{
  "d_mlp": 1280,
  "norm_place": "pre",
  "beta1": 0.93,
  "steps": 8558
}
Each number is 128 + 24 x the weight over its row's rms, rounded and kept within 0 to 255. Layers, rows and columns count from 0. Numbers have three digits each. The size before them is the row's rms in percent of the matrix's.

# layer 4 MLP up, 1280x160, rms 0.294, rows 409-495, columns 80-159
103:089126115124136159178163113141106146125087156151090153121131171112140165136129139134144130141133162154119078138150163116156149166177098082113122148166112119155110127106078095126096130158136141120122124160123148157121100149118119131134116147
091:110151144148110135138138149071105160142067124136140101152113138153123135148129164111119127111089121109095131109115162117167112095150117086145128141116146148116103137124140176131141127113132123101100106129101112095135119076131131131102151103
101:068113154088148153149126106150106120130117142092080094128112169122125132147138108125170147142152074115122123086109144142144132137082098133081109135110140136106117145143145170166120151126164114144171109137135149108156150118165141161109115104
101:105105138137144161127097131133104117082123144117151138155079122103126115145106114148093117106128124126142100100092198160134122130134174153130165130129111072123108115162148113092130144197095130112130070148148084125116153113118161142151129111
098:138135059123128119138095102143124113119130131130122168196115098113147166134135089141081137110162122126123165132087093118145122135080106099097145133084163114147150143152150176098145092094097132077101143129145077133150117142107120148142187152
103:144149152107152106109099130131098150128085170148098148139102167116156124114148077145078101171173098093069179101101143118129135084141144110177156101116126168147134126123124119131109130153139110133122113116106121154131111117088152116154165113
092:165166094139148165161131126124124185121157143147111161134110142073152144119112157150125131108157093088145139135113121087098141094112143174139151115136134117131128112122108147074118086163169134124168108127112141139117120096095122132140090151
109:152109116168122167087112127110123087168125141138148101159140136123144104149136144113126143122087178094101133114114140148079137126143123169109127123194102183114085145110151151141109129122114136091115108131127094116124166081137138138127117116
099:080152151106107132093099165126154113137133134047128139125153077104096137197103146125126134096100153132161100161167143095154112141113115162118132080122142122085120134147123135144157141127127152124137107125129149128117168170110124147122107137
097:109128137117113148136103124154128141133131152114109140109112144145122162104092115132155145146134147111142155120141142163118174135123157100120086134106110103106112109089159130137139109171125172123163187092137101126109103139127173174111105108
094:148080138111141143104069110131162115122178178089153133134145159106115092152164140123110106140142126129114121125144122123127152127166130132107109118128139111150125089098124079129151118127168142145124128145120157112102107101132100126103114092
089:086099137101165104080138139138117166135144121165123116126160120127131120120148142193120179119132133167124123178123164132137124104150158084137125141134110142114108094117131140112129095141111128129123136144092122106087125100099107089152153124
098:104136140157111119114105116131143134122149139161144128126139113066112097119121154099105136117127109139142072095155144083105165105141116121140109145124112183114112137122118118102155135175135133141093082107114125110139123114120144149153122111
094:146139174138135101139125089192128111127128098130082129134147108128117124161108065191121109130146119132096109117091089106153138136128116122110139146129102179116150131160125111119124144156145164096118094109152132129097099116172116104117147139
102:104117150106155140113098149100150152114122122147164126063123106120118088152134121123074151068125098120173134138156155106193129096134106152154124112156128147109113127152154129169121149127117142157114132147132124130126109118133125100149111187
104:084128112119123144137101167097102123107096117103132070134121134118137058120104125132118135124152154134163124138101118137111116141127159136101181127072122109120112140142145109109101143198136114142164106082123128113136121148089143135072104092
105:156135125096110116110127102116123088076130122122068132152113142109107130153153104121154142090150102124130177123107119116137146117151127117085097129120115143130152147134145156147087112123115149109157122126111100094135094145138148147164139176
108:160098114104120110153160107141200147143147145177135152117148110120156135129123108131150147130104115079117122138097102131142126100122089120111134165112120118127141139101145115095110125104146121177124122102129117091148108106147124163137132102
107:135113102148129108172144130138105106114111106135133132105119081145170100131137097099125156133105142127112132135105131112082149141139125119149138156120121132122185137147135096157120055118096122112165124101115125055167163130143107097137153109
095:117130180124135112106162123140149115099098098146130080120135112118135132196093144114104126116161123158097135145155165093162148128147161145119170148121068146161163112172101109114113125118067157090099087151126116154123128089117102096167122112
102:122072143111135151107132154132100114130126109135142108102123121142147129131147162121080122146150131121157090123122153083114114143078106089132133127145117151101101153114193124144137127149084119155143154106136146096126093151119132138155168128
113:118095135131104121115185107165124121112114140122093148069145152164124106098161072103137137123158118137080152163139106181110144088123136098091150123115128129167067148127135092103139118113125127122137133115083148127092140134127150122124129106
097:130102121109152090130111110131165122116124135137131108144143129131141122128110143106127099129168175077060126129134154136143176096139116139143114086117117071178144188124101118072155137092149139127119143147123093138122121146124097076105142140
099:120094100116104106154130139084119122162174129142118149116102190129159156120109142148119150151127086136139130121146143111153149136134118133155120115098134131104129125104101127171131115125114097127107111135115090112187117148116132176132101128
102:113157143140140102121142129145121176125137158109089169121171142127151103169131086120118145072114111132112136120170163095114149153183141112113108154130163124145104110122136100114112124148060135114095115166122130164141087138139141166119132105
108:110127131113102152147121150164116100146107170112128158135113158164172120119131106113109068098140139080113137151136147124152151097121167100090078152133141121129145159086137153136069091124093105148119109105116098118128116131130161132141110139
108:151102143120102149119135103124129134143169129140162108116154094148141081122121138121142139124143159129119080092119133116073091191149116138083130115104090114139179146133109146150131136097163143160117164140136174169100138148120064114113080144
098:118122112137126128142134131097155126101083119119117173106068146127142114118168111163096047125141142117090126114159148128140129158146125129166186115111126108158074152146136101171150168111122131098126089104129114105119118147112117130095123145
102:156148148138145137142149129114100130135125148139130110116148122136150136168112096093147133126112141126198110122116124133147132137136130126133140080151140099110128104116181159096136117138149134108174118146139154099150118136158109119130101102
100:110105120146111123131177166123114100144168075156167161123122092100137082118120112150089118152161132188163107100118170142136151127131098129117132139132106099149089139113105093115130112152157126119151128122129156087122124104140131120135160094
099:136152085128117143114141148105095103131121161110058157135105111134091138090130163157127116104128116180149126129144156146127119165082107145093097139145104149124119112129101171128110129159104143108128108109109115157085135101135117150144128146
093:131091158126125091109155080134180125098162169115134107143119089148160113133157176144156128117138148111123148143117191141138127153127180110128141108112119139115107135112104104054088148124104146114136154083183100121152105132109152104133122116
101:127119161135098141112097133120098116093156083167138112138135050135144178129127122137144131158161085129117127128123160135135130162119137168129114107120083153093157129162129190135151155139144174092125105111112133124114105117131111122125121127
105:133100108148098131133098151122094116140088114143124159134154144130110136106143124118115106149191117109106149113121112155116154163093125156140145098173141146151109140110078103132123115119112159107097159127090138142125141123082116124119112113
100:096140117111091122142120128127112135143110132118164137096183119115116147136116135151110107109126114155148147163150161066152115118149116124130157080136094161159155134086126134113116158097101111159088134110084116141131129095174111127159104132
113:154096091147114121183160120156123095136113109175095103089111144125166132121083107156130107167133097125102123141129124134125110097094149126127124103161131168136153062143118130126166133110195106089119106164133123122120136110109147143094127110
095:165089119136117117073114140101105107111133108124142111166132116192149164134134170088145134144089127156064120158098091134137123093136123132125114118071117135130122137128118140156132111117156132150125126112161154133146164124178127152107146127
106:115118087120141159076109120133098096127165111174178142110114121141164124153149099141162121154102118111111080141142113159118091152137106114126163153104125165135111128125138135136144110157142148134151151126116105140133095155139128154143091108
095:161088105140108155086095179125131091125126098080178134119158097164095112137118148048121146094116122104103117146154114108121132142168163118151109139118142121131134155124124121136144082126099137151081127143130134157104143155154114094155128154
095:110076116106126132143147139131094149136137121111126125072148147135109137116126106167106111155102141142151128215120109152130123180153105069109149134156146128113074123107137123146128167112138128190094100194130154113112132148127121125148150139
092:108159105133134115152100161133130141137142136119137106131147126104082144102096145087143116115131113145166136164162146058126131131139150110104086143103121129110153096131122108106092124118136121091111137181123161142165100093117188109169112140
100:144104126128144107112135152117140111149108119111123143092133121150109124119121144077167165108142152151146129136092167104146086147099150145172141156133098141122111168128109126129151105136120122147109091105155125108129130162108109130098150129
100:171110080168196134108132154163072140133090125144127151089138125182138118154126158149116145104113099121137093173131090115126109086113131128134169138146094098119146139131129112111119151152138106142116124131138125125148144091132130115109094091
105:139130127120133118121099123104103166140149148115092089149153161104123146107108161132190139120126111112152098134123165110136117137139126125164113097090133129139151125102153132121183148092167110117098107139146106101153061096172091118179152124
105:148150142065139124181124108124128150150137113151097123143154141149122129099116149069143129097130130159145132135134160107137163111083128136125135117174155105115165114155157094132127131144097168087092098101145096104110138117123153155129121112
101:099169146104129178113131097111129149135126085158139125111135173126148132109106102126119109102150133138107140136150112146139114158173103093100150085110125140156143162145161143148086081129106158168125155097114139107137127129175129130111126100
093:133092104136144138099133126105169137113108126169124126170118158135161118098140135088119077150116151131121149149087109154130110095135178143136127155129147137152112136111127108130151110151107140134135149160132112090158112137120075107132132144
104:132078125108103141124131156108164087109097083129151111108116128099106123135132086140126105146177177133176138143142144111120121134131155124164162147155153103084170142114127103115138122089161152080141109144108148129139115165110118132124126142
102:142128119140081148140152127163125108110132152125106118119140132151142079113096136130132106133166138139172125105081126172122116121104155095104176109155110134119167152115105128128123139152142077133177100086171085124144090153127129197116096124
107:153120142142136196157100107132078137148103140151137121115102106140093101132132148120109106114099151148150128131138119135127098129129140130131128162105135120135073153134125066176145120117097106156142121114074120110115129162151136090135121106
101:093119105166137145121145138143125089161120112131139131148147120123134124140115129164093107131160120091107090139113150120170101128087107160126132110168146158112132085134167160105155121111135105109117112135115150151142118125148179148172169166
103:119118116188122120112102106106122121106115122192118103157119110117132133106151096145096137116127149093118140169076152163136107177135118122095144096126153105166121083158108121152143130125154129120140125105093150084047109193144124141156103109
096:105106121124132138129127109117116122143097157161141131163121099089119110081084073110097137105176119159119157124146130120163134126117079148151120130107095090162115095107099145129161156172147159089101088127143140114113146082117109124100112170
105:132171153148113132106120118130146169106132140124041119143129126103139117126124113115103167154089146146108124146105125103131132105131128102146111115120153154120146132117098158134126106148089135150147166114139120145136116111110129106151128148
102:136141156145133112103138148114092152110137166115144118109109132154164149147135098150127177177088128134126118134128127075166165150118131111112186143162108178159103158149144100136113179101116123102123119155074163123163101124107117111121135123
104:154135128158100097101123110137102165173135140149143125140103138115131108142137148121133142127080176143110101153103103108112114104174138142150081096168139085123101160111096134099094155109159144109111125095152152143116177117129117113128154118
095:108162152130109136102127078158126130143145151121141151130146124174135124105129124086141113093131115105099106172126141136105174102139142130099132158112144137139171143134154141107135084122099129122132160123140137121129120092134090142149135143
114:117082113091107176127146132113159129108104098138108160114151148124100117132102177126125129126099124146104130114146125119119075129109116120156110125117094121147115113116142139122165159111149119130109126194117165163087132124126117118156173110
103:133147152151152172109128143106113143082128136135105107114140103163099191147144108128141075077067121121140147163123135122127124144134139154172115117147149156110135116124122134142110112102172152129167115146092122118098114113087146139176182168
109:138111163095118152148152131089126118164082135135119139066121122107125138128132120133143098133110115061137131116120137133121133154104119126115108149137121120107204092142161098162086154151149141107130146119132107152095163147178157173122089142
096:146160137181119103115126138122175152109136142138162127105140161083099141113143146120143110160119102164116091147124105134133144122135115154091142103128116100133153115090111111134148077145137148145156126124131127153134119078173140173094111117
091:110174169136118123129124134162143135138128134161121121171106152114172099108118135088124115127089105145082103130112150121145140166082143135107117101128125140112122113114125137165133135114129112164091119129098113155173079169138151113127104091
101:147162147127139110141145111140112140168139130108148198106157152072187079131177097119101117101159143153118110129111120144157121096093116145151102126172124159136127103124107141136148110079114108160151120143107079100112113112140110137143167097
096:083114120111094132151096130129068083130156137149105130092124126145154083116092146119134138107137127165130130120092115144149143108123134174091171124114123121141174119123115098115128105128183119121102149134105120158135072108116110153167087131
101:155116116116123143134101123125115116141125129113127132146123122138156118144155102128127132132146134103093114133135109171135124145121166115159096130114129093115135203170091110142099091185103113137130134129155112161147135103127146084169096158
098:118132139152146157081131114134139117139114111115123126108156093129153149104133134110106135150073106096123104156108129101137140118124125113125131175109112130102151146141127135164121179127110125141115092103134114104122132134126151159138110143
100:131141116107086187133147144138105152108108105125106104112135098141131128158135154149104158128113150136145161126115127133100103133092071119163147099112172115125125103130118114140093109092153105083112097190167087135095130121157106150127140138
101:121065164115131134132127146146132107090109175141133075134129149098143140108141115081101095105128133096164120156147124102147128114146116146141129129140125091080113142079124142088205103131130111153153160112105109121118106096152072119136156097
109:112110089144091157121130105172138140102143135120109123199149127065107110141151118110130117151123140088135098144122132134146163127153131133124160122122095163140141174112115112118088063123132149124112125127147173119135178104132106184133117124
091:113152107118146136153139113147156135142156158123089157152160122091118141130145149108119141145120107129130095116113099135164148157068155141141113151082091120111117108093122126114117117138109119133102091078151169120135054148126104128138179155
093:087163113118124119139121108145134177142164145138085170139129123100109154139099173137130177119100150132094143122123129134124093155136149112105105125185121092121164136094110172189062144158129123144136133177127114131109134106088156124149177110
107:126180107123120151154143080128099117110121117099114142134157120153144111135091135114142142048125112101156101052099116092156128120148112151131094114117117178129116137145140120149173105145150114130107145157132136117123180115159151148131127101
101:096143115164129142126185165113132133145120112134162119124118138143148097174155143106181139145144162116147126117100101125137109155152117093120177088143130123119092158118142097143135129110178152121145109107110147130120076078165133104159104148
097:155126174093110161144157125141124113146144141116115111165162097132136172102136124150139149134149148103136138171142105105149106169124150098119088135115109113124085160088152153096130158181117069106110122148123088136096115158152126101125104157
102:127126103129123090093143150117141141128153120134119118159165136088149167171132137146130123151117160151098150126123098101141136132089130138110158060125124127145144134140113128127132129169106105107106166131135158122145122134120118115147153127
098:119134088117134141045128163144133107101122090131131137107145142113139119121110151131117135098083158137140096133090169147173144131105105094119099135135104100092155109120168125134138092094099136148114093153149134046101174116146152140085127115
108:123118131080124123125158164112124163104139134130091148105126176090134093082187099127134111119159111089091095131171147173091110136121168117136101125129146131135112101157141123148151136117110108138121092121172179168123149129101114092120149132
103:201114108132111119113113144153137145153131119169077097117124120139115106091137124120109109076183152124114109125098126132132138115124148137154153118147098150153142130070111100192125153134155122104101116120144120140158167141095110069142135154
100:105102128136163112123121153174110101110107113117132131127091106136139057130164142117158108159135090120073141153134189153112114154102109142115168150164141161159099158130151131146148189109114116117105113094113102150159130129122138074107115123
091:107081098160098143087110137109106152173156139134164087108149173120108139080111145146071146125123192097141149141151132116123162104122112123071137131111101142128115159101109113141111118130098160157142169130108120130122123153125137151081122124
095:094126164128102077128182113136087124140122111128127130153162092114145100126120074103084100131129138132140091129157115117146203146079135119045080126114131167142125115129153144133158175112132166111109105136094098117129158124144138184102146135
098:143121096136128129123143142155140136157098144131142134104149116141127145104120127118113149074140136093102122139073162092156132122152173096114093098112148124184147170101174130162052141108101082125120123128135157165109125149121144112178122145
097:108089145137172096164114135144113149129148107105160143131121094148145111075119096129144141113103123129149145104172118130116101170156102138133182123084081101094114127137137142138113108085116188144115130130145125125144144134110093123124100150
092:064125116101161120099113160126100139123130174075154134122114121080132080147110104140115107151145145146141110145148123163132134124113106111117124153124111118120109073128152098109133116141126149137102130143121145127094121130086116115118119145
099:172177143116164102092154074121148099134124085125104125125141136155164094139128125093105123153165151128109102096083135119163112200138109121129126140141141112115124115147118127147124130145160135153132124065093149084174096106122121126167113123
092:108147095127139172148107145102176133143104064181103147116177148116154154165118127100136145133098129161172135139150100086105107142154121147079114117083136163137105154148112122092103108145160156119174094181084134132116112133177148119109120093
102:129124121136152106120123120084106114092088148128126124110115138140152115144125141125149145123087128121156117145142126168159113158190082113091093124126155122140134136133179123139134102142086114113139130099098106144145099142121092134122179126
# layer 4 MLP down (transposed), 1280x160, rms 0.102, rows 409-494, columns 80-159
094:141161109113097132138113106134104139133117129145116133137093099156142121125138181121148157137103129128125090117151071123238134139085102129171134139147115119143144132126140112151112142141120077133121127123117124107114072094111146146099105125
104:102124136125131094132140116128115081089132157130083088154119128143137086142130124170127133107078108159126098101114142080127101112115128078156101126119122161107159084092129119146119111134128089143116141113112096124113165108118147208120104171
095:060152161106109105117136142101118130098169119123132131133131136131157120129122092135113150117087130125136093111141120134133155064157164163132151146131113130135187129105068095155087144126133144136154102153134100160122118151074099138134127127
100:143120129136147142092134091055145161123137166202139148162124124154121095134118095131141114144205133155110122133129111145124122122138109102105134096068148136159105142148128142097155155106157122126139139135107168073130161121124151114168160134
092:109082160158123127148141156074137109157110127144135127077102148081144156158136097135123145090135125111166101138134121137110094139109132115131112146140152145098126142126172044114109118134101107148124112115102120121151103151193070144136137107
104:120097108129128143157130112158137126167144126105154150135130130114186109137117134091181098183105151105142104140104095159139112151145108159134129108143179136174128127089110152144098113078198119134144148137098102074131104129131155144102123100
095:108153145127080102127149110151112116158118111118104108110165112105129091099111140145103131146147138106119099103172132149145111123123113098126161178163126135148138140153106106135121140090089105164133104107120132130121139161149153182087174095
104:145122125113135061141106135159131152129147160132126132095122132143083118111125133132103117118149109112145153145125118087135146108126089132111119156092116136123113108108148138114138093139097118135088138088123180137121154127119173165162150112
091:115132132100121111117133102106155113097132099135130114117120090156113077154154151145149130094121113128124166092169127135145145157156150115190148158127114118143142126092119106179151108147117119157129134152093124097127185167106107091164126145
083:116117134106114153119134127121122106150153137128116136117135144113161126157139171119119138122124147136124155096096117151134125137117105133182139125101175138113067150162117115148096145089121081152150126178132140095127093134117080094130135163
090:123101155117155114146139140128127106115147118149109106118133119122117154161148151144148127134156115139047147151153125133121133122090123127117190128130135105094126077193124146135125147154150154155113112087159162126160124099161139115119128141
084:146153160121095092107095107098126133096113128102151129143124135147095125126115137106093105182165170109044127127159079104127120094149130178113113146137117138118148108094126098099136140112146097153139157136136149129136090141175125113105121101
116:108113110162163131121158154100131118128160159099110117109133108083132100116110135129130132114130170125121120158147135133120163168136133113128097097165123142100101157061115106128109118123124143116080135080096135144145097111106128119125071131
102:130118098120150075125127088154207119142129105091108086115135121145139133167120146135102107084106144172151142075095107159121145159139079126139145149142103116137121086120103183105132150113120148095138101169141127122146105128120142168107138147
122:126135128117121123099107153112141144084114117100127137122133103163133100204084098130077121116141109120173113115155160157150130136108130117142178128137128168142057108135117114133149128114078141142095176126143113127132110139089140118139129142
103:120146079100108140156133150122081162106088130150081131096111157108124153100133106173111147178112119091092136130147089135108166129122119172113171095158120110139110103142140158099171164154130130120117132135115133141116153113133078133145157108
109:143134124101067124127106107125125089152122166150107117125123147107143143141114130147082108194181110105159161168084122134112100116119139124102094119088124150093145122121154136129120180113114143126138157136158121155123124162111122137113151138
110:096145143137133130121157169111113133140140142131169160118150123087130137109120138120134117131134163115123151145122100120126105175136126136127179073117108127103129190088117122150108106150151118133167164105101134099124097120159115129131151134
101:127153173158118163100129127103111151141088123125130129139129097119130132117112096109129174126127142135118134148141144129147113098129110135129157143089149118162125059133154113127155106133091118143184087063085128098125141145100127111142108116
095:105115117133094176160126171134132159145101123144138130119132131120143110143141114096139117137073121101163084134157109148107146117115096125162132123149140100103186121155110065112160087135129141118161123147176158156118079158116104134110153101
107:119101135122151159129112141144156105118121075132105104132137141127108156151122119132126131089126117101139127129149115159145108114104122119152120149140139143162109148105202148127120116108111142175124169139110167095085102143139150153139135118
106:113128137121131161132130156133140150166123115115114144146082131094096095146108138134176131125130144101127118119146133142146156176150109113107124111122142088139166107117109144142128119157149094085129133158167095120145161119099138157106126142
089:095119117112103081144087126088150086138100119081135130117136165144137145142106181102122096153140121086135131177124089125135141128141108171113131075141104103079102150145150130116170154137126153122129159110136113094151149138117122113145131173
097:139197112126159149129138122162132155166148122125164121203155136148137088137124118123139154126119146099127138144164144127117072099114149123163149148127109100165121170118144152146116141157112109117143168124105122098142140121115138109148164096
103:181137106126098135118094130119143184111092154127148136121149107118068122136116171106137121129135153105114130081115097152135183096116082124158124120123149123156105179110079094127096123122112146105131123115137133108131130127115121111107158136
129:109165107122126110153126092111145116123058112095117113145147156191141083124106131119142114114090135130117090150081136095123137165134140114127094120129099118110133106138123119107136117140117109112135074147155103129100150116106155179087114114
105:095116132142118123149107136132117140144101139098139161105121119152104127081123139146106097112118118129139111092101177163138093172096107163112117124137080177132096141134096170163163144116146145129120149106163154167103117151167082109115141134
096:120107110107119130127119094123071101125132143145162096133147090151109088144073114104122157192142163110155131102136108122146085136118143144083103141134128156106149127129116125126151090155142153147092118180138132097133120160173132121146087140
101:133129163132127105139126081158093122135120101116142074102119115131122165172179128062172125168128154124158125142134117156151070074103123102130113159110163086112144118141178095129108134123144156126137081151137165110139143155133168168128122114
099:114153125170138134127168118147094122129112108177137140126135112129119124119083108152137133150118147153128125141153133155117085141098153153097142117135100121155101089170125172138115140147114172130173127142108132096154135108114160150145155086
096:146126111134100141108156131102101125128166086105134171149173092155084132183121126128120147144121114092164091104071121114173107123159139139113152135096152154124112152095123114139095136095126162124146120153132130111122094156167135142139123132
089:120124159179154133111161152120150133102129157087120133147096101153142133091161141155135114123130114116141128111119153125128155117091168130104108115140111195109098110122142116115112133128081149123147108095199174126130113107137153171103120118
101:135072131082149118145148109133138119090109126126135087113086133146139195103130132159107081136104112118170135144097140100151120126161119116103116179121077124154146113122129154133138144115155081126123150138117113098155118140133145152109106127
114:120130153135133108086092106097160115138096112126128138154161157119148126122083118128158143137131130114118158120138119109098117180136142158170139132094111116110113127124151143111134124151139123118155103149110129129156101109097162129106127108
100:171061137089114140119096132104104159114136116155094142108164135097108127120142160123144131128130090131149124109128168135098158146122124119120193099159162150138130135140107122095141122166108116136132104174164132129136172116166099162126133106
117:177137108100130114110156140146141127105135150163122115104111133152155117126113129138118129205125125139126159165116116140117133098078138112177120151115157131129149115110124122117146093144158106157136117122151213112123142105107097098120073112
093:125107144144121101117162133154139124159090194116093153120123120131155120142079093120109115163182156179139175128127147124045085118109113137123141146143139142128103123163126150125113123117138128137133157147080092098144157133115126139171107122
105:108102128093142086117125120123118120199158110111133162107117133127119100083142126118151077153100142125128159091144112105116148167153091160140155145130123131084113089126121106115134190090149153110111151101163140094119129148159117152130143113
090:145158137127158146122086128149124122150126118146123127128151139161150154126135131108145173120096110103133124167122104165091123123148109126102147126133094089190144136115124113136138168136153138116159092116140132062079163145149121132133124136
082:130146161147086163125093130138142120122130113124166133139114135130141124115157122127130111103110167111180140114150124085166098092170128169095117134108098122170143134132131151118115102137128140115157176081129093138118144130126158164138106178
080:114096128129147130161143117129129135115116136103142083145112128186155106154156151104117159143110155144100153113090116145117132134115125146106146127130100107155078085156142101132180150117124143119116142121131123133070136096153118113091149149
098:119083096109105146140110138143089121127102161092111157154130121072135176092120115087085145146144139124148159110087099140116088128144124129132086151119121093128169150126141136120153125150185104100104128139140053108132126114100143154164105115
095:095099148134115115171121089096122066133158117143125162084140162157118098128152084162097112141146135126134140102157136152123092176132133135102117122139137161155079168145138093159144155133164138126154128119121159134103118116140132108116142068
111:115070113137133127085131137152107093109135147114149090118183183131115133129114148133137124135129132196142092139108154116125113135130142153132181156156164106151113148106100165155128139122143157140092102106138114119156056090132131115112108130
108:111132077147130114146168137147115147135134101139120112128096110107136137123135108091089087130128146130123111162132112107124119097104108107139174120093138098140182126160173136119128129135125158130149068128124085092149148094211160110117113125
099:132185159137138153122110170135111144136084147142138146116134154107155155122105124130163136073139136093117097077138121098092133154150109136108116141175154102107141147144109105128105159136161122170106139167160157121136137080120117128090153110
096:108134135123118137109135137098150119113071122106128180126157092166144119127144120115106149110125116141099120097082116182126140106116124151166116126152120079154116127145109119185143100109104130100107157134119112126123152114119125071128157115
112:108126178122111106098168161114133107112134124136144158141176081127133111074164135169141163150149135144118108121153093139085129112096106151119110141108116125109136092126110072153145071135101128153142147121131137139141123112090145119133117123
123:130127111066183126155120121148143116065128132125103159124119104148099147105092139145106151149116157088136139106118161137144224128110141135117117105165145153089115109110138147110127165101166122119140108135172118122107178141150131119114163092
106:125101150152086149127108167130104162089104121159125117124152143119118130113107141105126121131103162127115170135132116120162148109155127134126141081152090097087124134159141124166164125137137133046108142113123111118072149150096140120094124086
098:100157111103145131088125124110114115189159144139097119152142072118139125122115083142141122077104084169166101096071109125184125154127110108148113143136149124122092166135121111131106122091101125103142151125144109109147134106117124139118156140
104:115155144071120126098115131156091103085140148137111159162169111161121138112131116079123182140150125176167139088138136104141127117158113129112109179144142127132124111149120096140126116151126132142114121129174120106132119128135136173152145175
089:095150160121138136142141133106101119129146124175149163167103116168153123122110096121133098137093129141134128128124107117112130106193121159101118167093107150133119084127159130145139125115165078138106164096123173143118130124171125129122158079
116:106125136139125133146090121139155149097127152119085137141118083144123106099125128141096112126103155169178078174140101138151127112082112117131127125100171131088125124088125171110114069102115122142160130171151134140140130098133161109132126129
103:108137143145126129142131129159134179155127143134161097122142105131118117111169092095144144151085147151132155149112121087173120074180141126115141137117137104116100121118153088101145136123100129148160181079108131105148122137091104119141065110
094:084103103139143089131132107179142130112109138127077136097139097144096112110135140118147111122123105153102143093142141159117127105138121149112142134111100142156161055159139129186128117114086146164154146132112163125135096115100156122180120113
088:135118130097139115121147127115161109097106077109105124147144118121139143127102128154147125143108107175112158173157122125114141109129115150128152175118117126139160109162089155144172116133097105140129087119129170120105136145147137168177146137
102:138146134104145132148119103157125085114139111161138104145109146138138144149107124146107109140092122130152174126149143096121132164144115102136143126153135188094114088138126110116129123118125125144153117150139121098127093059080133123166186129
101:110132159108117142086102147116129123139100162139113116108130139194101123135151135113121146102107146144131132118103103149124139144126122097115139100093142148141135126088170180108143123133126118128104137121160183114149100143089148103119114141
105:128165076169124103145149108142137115196168143135133126151152101155152140102132115085165149133148117121077120077162194144110157168119175141103121124152136178159122144157079117098105071146139122130133126114131107118137111142130063135143140131
088:122101151078137123119145092140120083170130102130113081164112141140134099157128109123111118154137128110122129142125141075149124117108113165144118160119148139119135107167116120083117164120114123110125131183167105131131164176182130136117112131
099:139137130153098111132133137105144201131137118164129124119127116149135083146112142114154098120159105135122081107099122106093137107133157107102075104116131107101095148125110133142152121109157133172093092149134149131133126125126126122102155152
097:161151150116150154161113110119148144118124127149139174155099146114123152116134134123130115114099150105129156187139114078140142126123130170144130097134132105154118155141183103115087138158112125116153144120152143132124136071133137154089101113
092:125133108129117164157138125105106089111104124131133141139104094098118125121105148152107087149146135156128136120101088104068164132116119156189114176079142103163142135090152131083134123099114186124100155122111117127148136106119178102111140161
093:133100143126130084129131120123150161144136129070132134092182133110097094114117133122120169121161135046130138172113118176163144122138116163087100095123101086128132139123160097173157151130127130125140136116146098147142153140150127150124116143
101:126139116156132162142101098152081131107141116151118107093139120097119141141113107170138142117187143144161112107124103139114131132131130173098131110142096170192080114100120129144136115146124150128107131162135147121123089138124155144147155103
087:120170153151108114157130117108137124122136130145158133095113171103128134107149106142155125088149173120123148125086156169129160125148134143071131133191147076154161122140133153094171138109149105110154152133095137121136124137122130149140101156
113:109143111110129128153131152116141150150138146122101130109147119082148132159125145134139092078152121142139113166141166162161130123067164093112113107115158057130112084148105099134124125137158138132129151157165161115133112127127126093125154114
098:133135120093118108117163143174106124125139100096127120140153184160104172151122123120128171136125127143134137080162110132127155131125103140193143139140096149120157131114125174105087138115069099135084131069146171128125078136144154142142084091
109:101128129109169141153145141109136162143125107127116122104126158093146161097079130141151119159129077166125118154078125118147140149084136131121176124110122138133098094090127119147121152118123130106130092131145148142142124109105117138128143162
086:121180164095119081157149116094141097090098127103155145117157117143150135113121137107138109131172177124128117109112103125138095117117126109116125157116143111118079149166136119131146115166136058137110137179146117106099090153125151103137150147
109:125133108107150131069139124184116176169108159105135149129106129099150121118131136125110082147085138136156112097137095141113137133133146092097112105154166118146131149136136168163160093152148179133140141131117125165130119177151120134122111145
102:174115108121085108134127132087159107148134132174128092117098153074135157144156147163125110119134124102158160123109143133153098067098144146108130083162118166107129137119097168106158140157171124125148147118115102175103133136139113149080141129
089:099142142146140127176151076138114085139090122147118131131133126086126119175163149145141120139125120160140151055105113125100156160116162126132181160134108122128125120178090112134111122130122138119095177090103162134161132129089149116110164128
099:131163152114135120142092105143170111148096160140115119138134104123088141119116110167168185103092149138076113115100078143149117136140163114105131181108144124125103153101153081118095117099126136133137110135163136076127146082135138129118117109
100:083109127159131155148141105147150176129125101124127151105098124105169147126134163174082096119135131156136116159137123136044083173138078111134148124131110148131145142142133140192159135097142092109092147124111103115097143114158119142122122102
108:103082121128099151117080123080127175102145117111099163111113120109110117097176160144139150137186155078102141118140141153050096105124095106123144107122113118125161156168145103114098136137149101148144115115168075143155154117129130133145122129
098:109160159111179121139151137091176128162138106166156096119153109123118193127113105145124131144172125096125147098116136151163125087116134133115122128137129151168095126131090098188118148176091138141128148130101113140119131110118169096142117119
099:097139155132096122102128163186155132123156109169094108129126102125073118096123144118142161161086110134146099080116078133155093094127127155155102127145091151148134112118102091165129088107115103137106130148129169125108125119153139167102119117
088:172129136165140138101151139105112135142126158174115152155132128126103124148136173087101130145182135168094165136142141163134130107115125177129175151152162147111140145143120114165129114107137165143074120081138114101133153075131157127125148125
098:120116135134130112130103146139098132104105158144106101137064109128161139158172120113143057139125122123199091164166123163112162178133093089119132135127108142146105141113135116149138113147130158095127143092141102111135136124159148114134185100
102:105108134147162135146109170092164122128153092154136165130113112154147088137132106164143103143110152073161166085138102097127169124125121110137130100112140093104142161148128109165188130172113121159116138090133155104133120127133131148153108145
097:127135141119138103167129102147145117110090145154122142126117128148135138117100118092159107165117100151115136123106120134126144154154085161100093112168112108099136117130100111099117158116097126143128131099102128114132106177107154149186126181
096:157153099086141154114154124149135113167165104163146089127105116095122111110116160131125140090104161129082122110143086105138130122132137164153086144143095172079115102130108137135139135153131145165137157128110120123119123133143133124144144122
100:125137129091150140138111121137126156170135121164140109189100116130149102132115158156122084102147115178120099093102129121071113140143130093136107138095122122119166109172127105176163112141160151122158155144133097174122131105110113090133150188
087:144163119162155111143110185115125139115128127085106118145109121091065114119164128103148149124161148121107174108095090147142185104109145157128125121135124136128137101125113108112135138133092081146087118117191127126150162084155122112120105091